Part of a small language model's weights.
Size: 16 layers, width 96, 3 heads of 32.
Training: a variant of Adam for these matrices, 131M tokens, 11288 steps.
Each number is 128 + 32 x the weight over its row's rms, rounded and kept within 0 to 255. Layers, rows and columns count from 0. The size above them is the row's rms in percent of the matrix's.

# layer 13 attention value, 96x96, rms 0.143, rows 37-53, columns 0-95
size [ 78  78  94  74  76  80  87  91  99  82  76  76  71  70  80  82  91]
[[144  82 135 107 122 106 112 183 115  67 153  80 155 134 116 152 119 148 140  88  63 146 121 119 199 132 153 157  97 126  65 134 132 128  75 116 188 156 132 124 146 117 137 149 187 169 108 113 110  85 133 146 145 137 149 164 133  99 134 187 153  87 101 126  33  71 120 141 143 111 137 148 164 126 201 154 144 111 105 128 125 131  50 144 151  71 131 131 114 164  99 119 121 135 100 189]
 [123  86 166 151 120  61 118 110 125  89  83 134 105 169 129 119  99  73  90 101 146 198 154 121  71 138 214  95 165 190 110 127 158 128  92 105  88 143 171 113 144 106 189 122  95 136  77  76 146 107 192 117 105 162 127 157 164 107 136 134 130 103 166 131 130 139  93 122 160 123 135 145 153 184 105 141 162  68 125 185 137  97 160 146 112  88 106 161 183 125 129 136 145 108 137 144]
 [166 134 115 153 138 151  64 133 162 197 116 154  80 127 105 137  89 106 156 163 145 114 167 139 106 126 119 114  75 179 161 135 146 109 160  99 124 129 146 121 130 125  69 152  79 209 133 107 188 146 152 134 100 222 121 148 139 135 188 114 123 118 157 111  64 122 102  78 131 117 170  93 180  78 127 142  76  76  88 107 132 105 183 136 132 131 109 113 159  89 126 113 141 115 151 100]
 [129 104 150  74  90 108 109 158 115 108 131 160  87 161 173 107  81 169  82 131 141 149 118 137 134 132 102 107 137 138 137 122 123  68 135  98  86 114 131 149 154 102 161  99  83 135 135 117 143  78 167  90 192 117 211 159 148 232 179 104  91 146 118 130 142 106 168 106 111 116 144 134 161 201  78 182 128 118 139 146 135  86 167 140  97 114 120 112 166 113 132 163 113  60 132 163]
 [ 34 102 122  88 127 121  87 105 172 129 156 160 118 152 131  93 137 135 197 129 112 135 142 136 157 139 108 119 115 128 132 150  96 141 137 105 138 120 114  98 105 179  84 127 112 220 132 153 154 123 170 112 151 198  67 133 130 107 155  82 137 162  58 120  94 154 108 100 154 104 137 121  82 110 111 144  70  91 119 156 131  84 146 136  82 158 145  91  63 102 105  98 142 166  85 183]
 [ 91 143 152 118 163 164 138 139 131  90 117 165 104 166  78 155 186 107 128  86 188 120  86  92 141 122 170  90 115 158 116 134 102  97 109 104  84  99 126 122  82  89 118 176  96 150 163 163  98 143 158 150 147 110 179 161 143 126 143 179 127  91 114 107  59  83 125 148 118  73 104 109 208  47 144 141 130 137 116 114 140 136 176 135 172 133 143 151  65 192 132 146 101 114 129  95]
 [172 197 144  92 153 163 106 127  68  91 104 120 137 125 130 130  85 120 119 166 192  69 143 122 135 134 108  78 158 101 135 119 170 146 125 106 113  96 111 131  95  60 152 116  99 116 115 164 139 118 177 106 112  96 189  94  80 187  78 158 115 150 157 122 116  74 166 174 131  65  91 114 148 153 123 123 153 125 105 164 133 175 100 123 160 143 162 131 150 207 133 138 187 104 156 128]
 [142 162 109 176 158 123 131 135  79 124  85 107 128 179 128 147 143 175 126 104 120 104 126 119  94 143 193 141 121 191 114 126 132  47  97 178  46 129 115 142 180 123 111 128 110 170  89  80  92  78 153 129 164 120 107 119 166  95 130 158 123  99 146 106 112 150 178 155 115 124 133 200 134  66 107 139 139 148  49 128 136 100 154 140 200 109 105 103  94 123 169 136  94 101 130 151]
 [116 151  86  83  83 134  59 152 142 130 122 135 152 102 126 129 137 129  96 116 122 146 142 146 135 126 106  60 150 187 134 125 171 107 150 132  59 106 106 158  95 135 134 128 125 158 164 124 189 120 111 136 141 157 163 138 110  94 170 160 143  97 214  75  54 209 114 133 146 129 167  79 208 169 112 161 151 126 172 141 120 160 144 160  87 158 146  73 111 145 134 138 128 102 138 154]
 [124 103 131 118 116  74 180 146 115  68 137 164 165 138 101 131 169 135 112  81 196 122 102 149  65 108 183 133 157 181  82 135 115 121 126 155 100  51 176  81 124 118 205 132 106  97 140 117 121 196 161  86 108 107  84 148 127 120 125  93 117 130 137 116 123 167 126 193 125 148 176  86 107 148 124 174 122 125 142 122 118 123 117 159  68 170 159 156 130 179 114  96 161 153 139  98]
 [131 148 130 130 171 153 162 104  91 107 140 123 143 138 129 162 157  94 147 118 148 113 119 114 124 149 169 167 127  69 158 122  73 160 118 115 165 172 154 109 116 152 134 139 151 138 150  74 177 163 108 122  49  92  33  84 133 106  93 112 105 123  79 128 145 186 149 177 120 193 106 152  48  97 125  85  85 144 127 146 118 114  79 159 131  77 113 158 147 129 105 122 188 152 112  91]
 [ 99 155 178  98  90 140 120 127 108 152 120 165 126 114 100 143 126 133 149 125 206 135 141 131 129 125 100  60 126 169 105 134 116 179 121  88 169 130 103 130  67 162 132 148  85  74 174 161 168 142 125 127 159  93 145 124  99 169 122  91 109 160  87 127 122  73  84 123  78 164 107 159 161 101 112 164 126  96 196 110 134 150 202 162 134 136 163 122  91 133 102 129 199 101  86  60]
 [102  99 130 114  35  89 126 153 107 102  85 155 150 170 102 131 148 131 150 110 140 129 137 160  79 133 172 127 181 202 114 131 158  95 172 100 127  45  96  91 109 100 192 130 174 118  88 147 126 149 135  82 144  74 100 156 158 127 106 130 117  94  64 137 117 179 179 172 159 134  88 127  87 182 116 158 118  97 136 177 135 118 116 105 134 140 119 103 175 154 147 114 146  94 109 108]
 [136 184 117 179 162 184 175 141 127  62 128 112 194 108 153 147 181 138 147 104 141 128  49 174  84 130 188 127 100 117 168 122 114 123  81 116  76 155 162  89 117 125 122 127 103  67 151 100 147 131  82 101  93  63 133  93 138 157  58 104 140 182 102 145 112 110 169 190 119 152 141 128 114  69 159 111 144 157 116 120 120 142  96 166 150 129 144 167 137 132 115 137 154 131 132  99]
 [116 155 108 121 107 167 207 127  96 118 165 121 137 106 115 132 158  69 143 141 148  95 132 120 157 124 111 184  81 103 160 129  79 158 142 120 142  98 134 105 103 204 122 121 114  88 158 128 119 213 130 125  87  99  53  83  78  90  75 144 151 132 114 131 138 126  93 158 100 152 139  78 132  67 138 121 114 186 113 120 112 170 109 144  97 166 156 153 101 123 100  96 156 201 154  88]
 [138 151 161 126 185 118 187 169 131  96  99 159 182  83 108 172 147 133  88 140 107  87  96 119 104 107 141 124 174 109 138 130 124 158 122  93 195 132 178 105 103 110  78 143 104 130 130 123 163 173 120 107 110 114 158 146 119  90 144 155 107 139 102  95  70 159 128 142 148 132 188 112 170  89 176 160 163 159 119 121 117 113  57 145  79 123 142 157 125 185  14 117 138 116 162 120]
 [116 143 166 132 170 151 137 124 151 106 191 156  75 159 131 149 123  71 173 127 240 104  87 129 180 147 126 131  92  22 107 127  84 100 140 112 132 160 120 108  85  96 105 148 128 136 143 122 162 152 153 122  61 134 130 123 148 101 175 116 144 125 139 149 136  75  77 134 106 107 119 126 113  37 157 103 143 152  99 119 126 107 110 155 128 139 103 155 198 114 127 132 131 162 112 111]]
# layer 13 attention output (transposed), 96x96, rms 0.156, rows 37-52, columns 0-95
size [ 76  81  96  75  73  72  83  85  95  86  74  72  79  69  87  88]
[[130  90 122 129  86 120 138 129 137 131 182 148 159  33 133 122 163 116 116 116  63 152  88 101 118 117 147 112  30 113 116 160 138  93 155 146 131 150 114 131 120 167 130 138 108 168  81 109 125 146 151  99 106 133 128 186 103  90 151 143  72  83 115 112  96 138  99  77 196 145 145 131  99 187 141 105 159 110 147 174 141 102 167 156 152 151  93 159 139 125 139 150 115  65 216 118]
 [174 127  81 102 165 130 154  87 103 172  90  79 113 146 137 168  80 116 151 116 115 204 103 105 152 129 103 121  74 121 136 126 100 133 111 138 116  84 107 124 169 137 171 164 113 162 185 144 156 129 116 148 125 107 135 164  90 173 186  81 139 119 120  64  30 210 122 115 174  98 130 120 105 131 139 113 120 114  98 133 115 181  76 141 154 138 128 120 149  99  98  84 132 177 168 133]
 [141 140  84 135 156 163 197 108 116 142 100  82 111 137  97 107 142 136 107 146 110 138  84  90 154 158 155 138 196  98 166 242 168 106 152 169 102 106 123 150 137 128 162 166 161 101 165 111 125 140  94 167 162 122 100  82 164 120 147 132 138 139 135  86 130 139 108 112 190 104  83  95  93 126 123 164 135 121 100 167  46 172  91  86 106 115 103  68 145 161 112 133 147 121 127  89]
 [186 154  95 144 142 215 139 151  54 147 111  39 143 152 141 140 106 110 165 124 111 180  37 130 131 153 125 142  78 160 124 135 111  81  96 109  92  79  89 124 118 155 189 131 143 146 108 154  96 137 136 133 134 134 135 137 146 136 135 116 123 127 115 152  92 218 140 136 133 125 109 130 119  98 133 168  95  82 191 116  81 146 104 141  73 112  87 161 122 104 129 145 104 112 154  86]
 [157 163 135  63 148 133 148  76 134 115 111  80 121  68 138  84 124  85 164 128 177 145 138 137 135 107  87 148 144 125 121 208 180  88 161 123 127 199 135 119 108 117 131 136 196 161 165 125 120  66  98 111  61 130 131 111 154 121  84  95 134 177 119 135 144 126  92 142 172 114 102 107 139 136 130 139 121 152 113 122 163 152 111  82 144 123  21 166 116 171  94 113 177 116 138 150]
 [134  92 152 127 106 196 194 112 111 117 151  94 132 134 104 158 126 177 167  81 140 160 146 144 148 107 146  92 140 157 125 103  90  85 169 114 119 154  54 155  77  73 105 134 128 155 127 105 148  78  83 126 140 127 121 155 143  88 180 163 147  80  95  82  60 146 181 143 161 138 123  95 149 123 155  97  96  62 129 173 144  95 177 135 120 169  89  73 173 145 131 112 157 131 109 137]
 [ 73 101  84 151 115 148 166 112 123 121 166 152 122 160 127 165 164 112  89 158  96 130 109 133  88  69 157 155 150 190 142  34  90 144 118  44 121  93 181 122 131 171 138  83 130 127  99 146 165 127 126 140 101  93 123  94 173  74 141 187  80 138 142 138 123  81 158 150  88 131 149 113 130 129 144 122 154 118 114 182 110 125 115 186 103 174 127 111 154 121 157  94  77 137 115 183]
 [132  87 175 102 155 143 188  87 117  97 116  71  73 114 134 136 112 164 166 111 134 139 139 103 129 165 110  74 150 122 225 102 114 113 120 175 126 137 123 132 144 148 159 125  96 171 112  97 126 131 124 147  55 122 164 150 101 118 146  98 108  82 140 118 107 184 171 156 111 140 147 150  85 117 112  74  88  96 106 172 139 131 162 141 174 132 127  64 213 140 121 137 116  74 173  90]
 [168 141 128 125 144 123 159 117 117 141  73  82 169 168 110 162 113 121  73 127 104 136  68  95 179 118  83 116 130 152 115 117 134 127 148  93  80 143 128 104  88 164 147 151 170 101  72  76  96 178 141 129  89  97 136 139 131  82 151 157 189 156 145 103  82 106 105 119 112 141 164  67 196 167 179 152  81 140 149 215 134 145 101 139 126 114  63 122 140 113 108 134 175 143 148  96]
 [136  87 153  95 146 161  93 131 132 177  76  99 160 164  94 165  90  65 149  86 130 180 192 139 132 118  82 139  96 133  99 139 119 174 127  72 118 133  98 104 150  96  72 158 131 175 133 151 116  91  85 105  65 126 145 105 131 101 144  98 151 129  99  68  88 121 125 171 101 121 135 170 159 135 163 135 121 113 106 132 176 146 151 137 181 218 121 104 187 125 144 134 187 139 134 153]
 [ 92 124 120  88 110  86  94 137 176 119 117 200 153 106 118 140  99 158 124 139 144  35 188 145 121 131  92 171 138  95 147 168 127 134 116 114 168 134 133 129 134  92 154 125 131 118 160 166 153  99 130 146 148  96 130  94 109 129  97 106  81 149 111  86 171  79 154 156  82 181 107 157  88 118 116 126 196 159  73 130  90 126 187 138 173 179 208 170 130 133 160 117 108 166  96 126]
 [124 112  91 116  61 152 130 150 128 125 109 104 148 131  90 117 134 157 172 103 115 152 111 188  90 172 128 181 181 114 100  67  63  99 130 109 139 104 139 158  69 131 113 138 121  39 147 153 121 103 102 118 154 110  90 136 165 170 137 162 180 150 159  76 106 131 188 136 117 140 103 115 173 122 108 124 143 174 146 120 126 189 143  96  93 190  55 139 126 140 133 130 154 160  84 162]
 [187 125 165  93 158 141 124 118 132 185 122  88 107 136 108 163  83  63 176 112 145 187  93  87 104  98  89 109 142 123 123  87 120 112  59  80  99 124  97 159 152 104 142 167 143 162 167 126 121 100 111  82  46 103 125 141 151 164 153  57 137 185 133  98  90 182 161 162 147 118 123 116 148 127 144 130 122 100 126 129 170 157 131 118 149 218 124 118 145 112  91 101 165 105 131 143]
 [109  98 114  79 114 146 109 142 114  66 119 171 159 136 113 133 145 142 134 144 110  82 195 148  98 110  77 131 152 138 149 190  87 188 162 143 133 114 149 147 147 126 102  90 119 134  71 131 168 162 149 139 154 109 123 147 113  98 131 133  50 113 110 123 157  50 170 157  31 116 131 137 136 124 127 131 134  94 106 124 113 117 172 160 159 156 214 164 124 166 168 156  87 144  83 146]
 [ 71 120 147 125 146 128  80 151 149 116 124 223 154 113 100 120 148 136  97 132 149  49 221 166 113 159 118 163 136 131  74 125 136 162 175  82 131 193 132  84 117 135  80 108 142 105 115 141 144 125 124 143 136 133 120  62 108  80  92 156 125 109 131 117 217  49 122 154 114 142 146 148 138 122 124 129 152 133  92 139 152 103 140 115 166 142 152  89 126 145 174 145 158 127  81 154]
 [111  96 105 133 121 117 112 169 149 137 118 169 163  83  99 144 158 114 107 114  81  54 159 108 159 147 141  88 118 126 130 255 122 143 115 110 134 113 154 141 134 113 154 101 130 137  92 106 147 139 117 115 110 126 148 124 123  55 139 166 134 133 100  73  84  59 100 122 175 136 137 190 140 112 154 127 114 121  87 145 115 114 189 163  97 191 152 164 125 145 163 142 146 203  81 147]]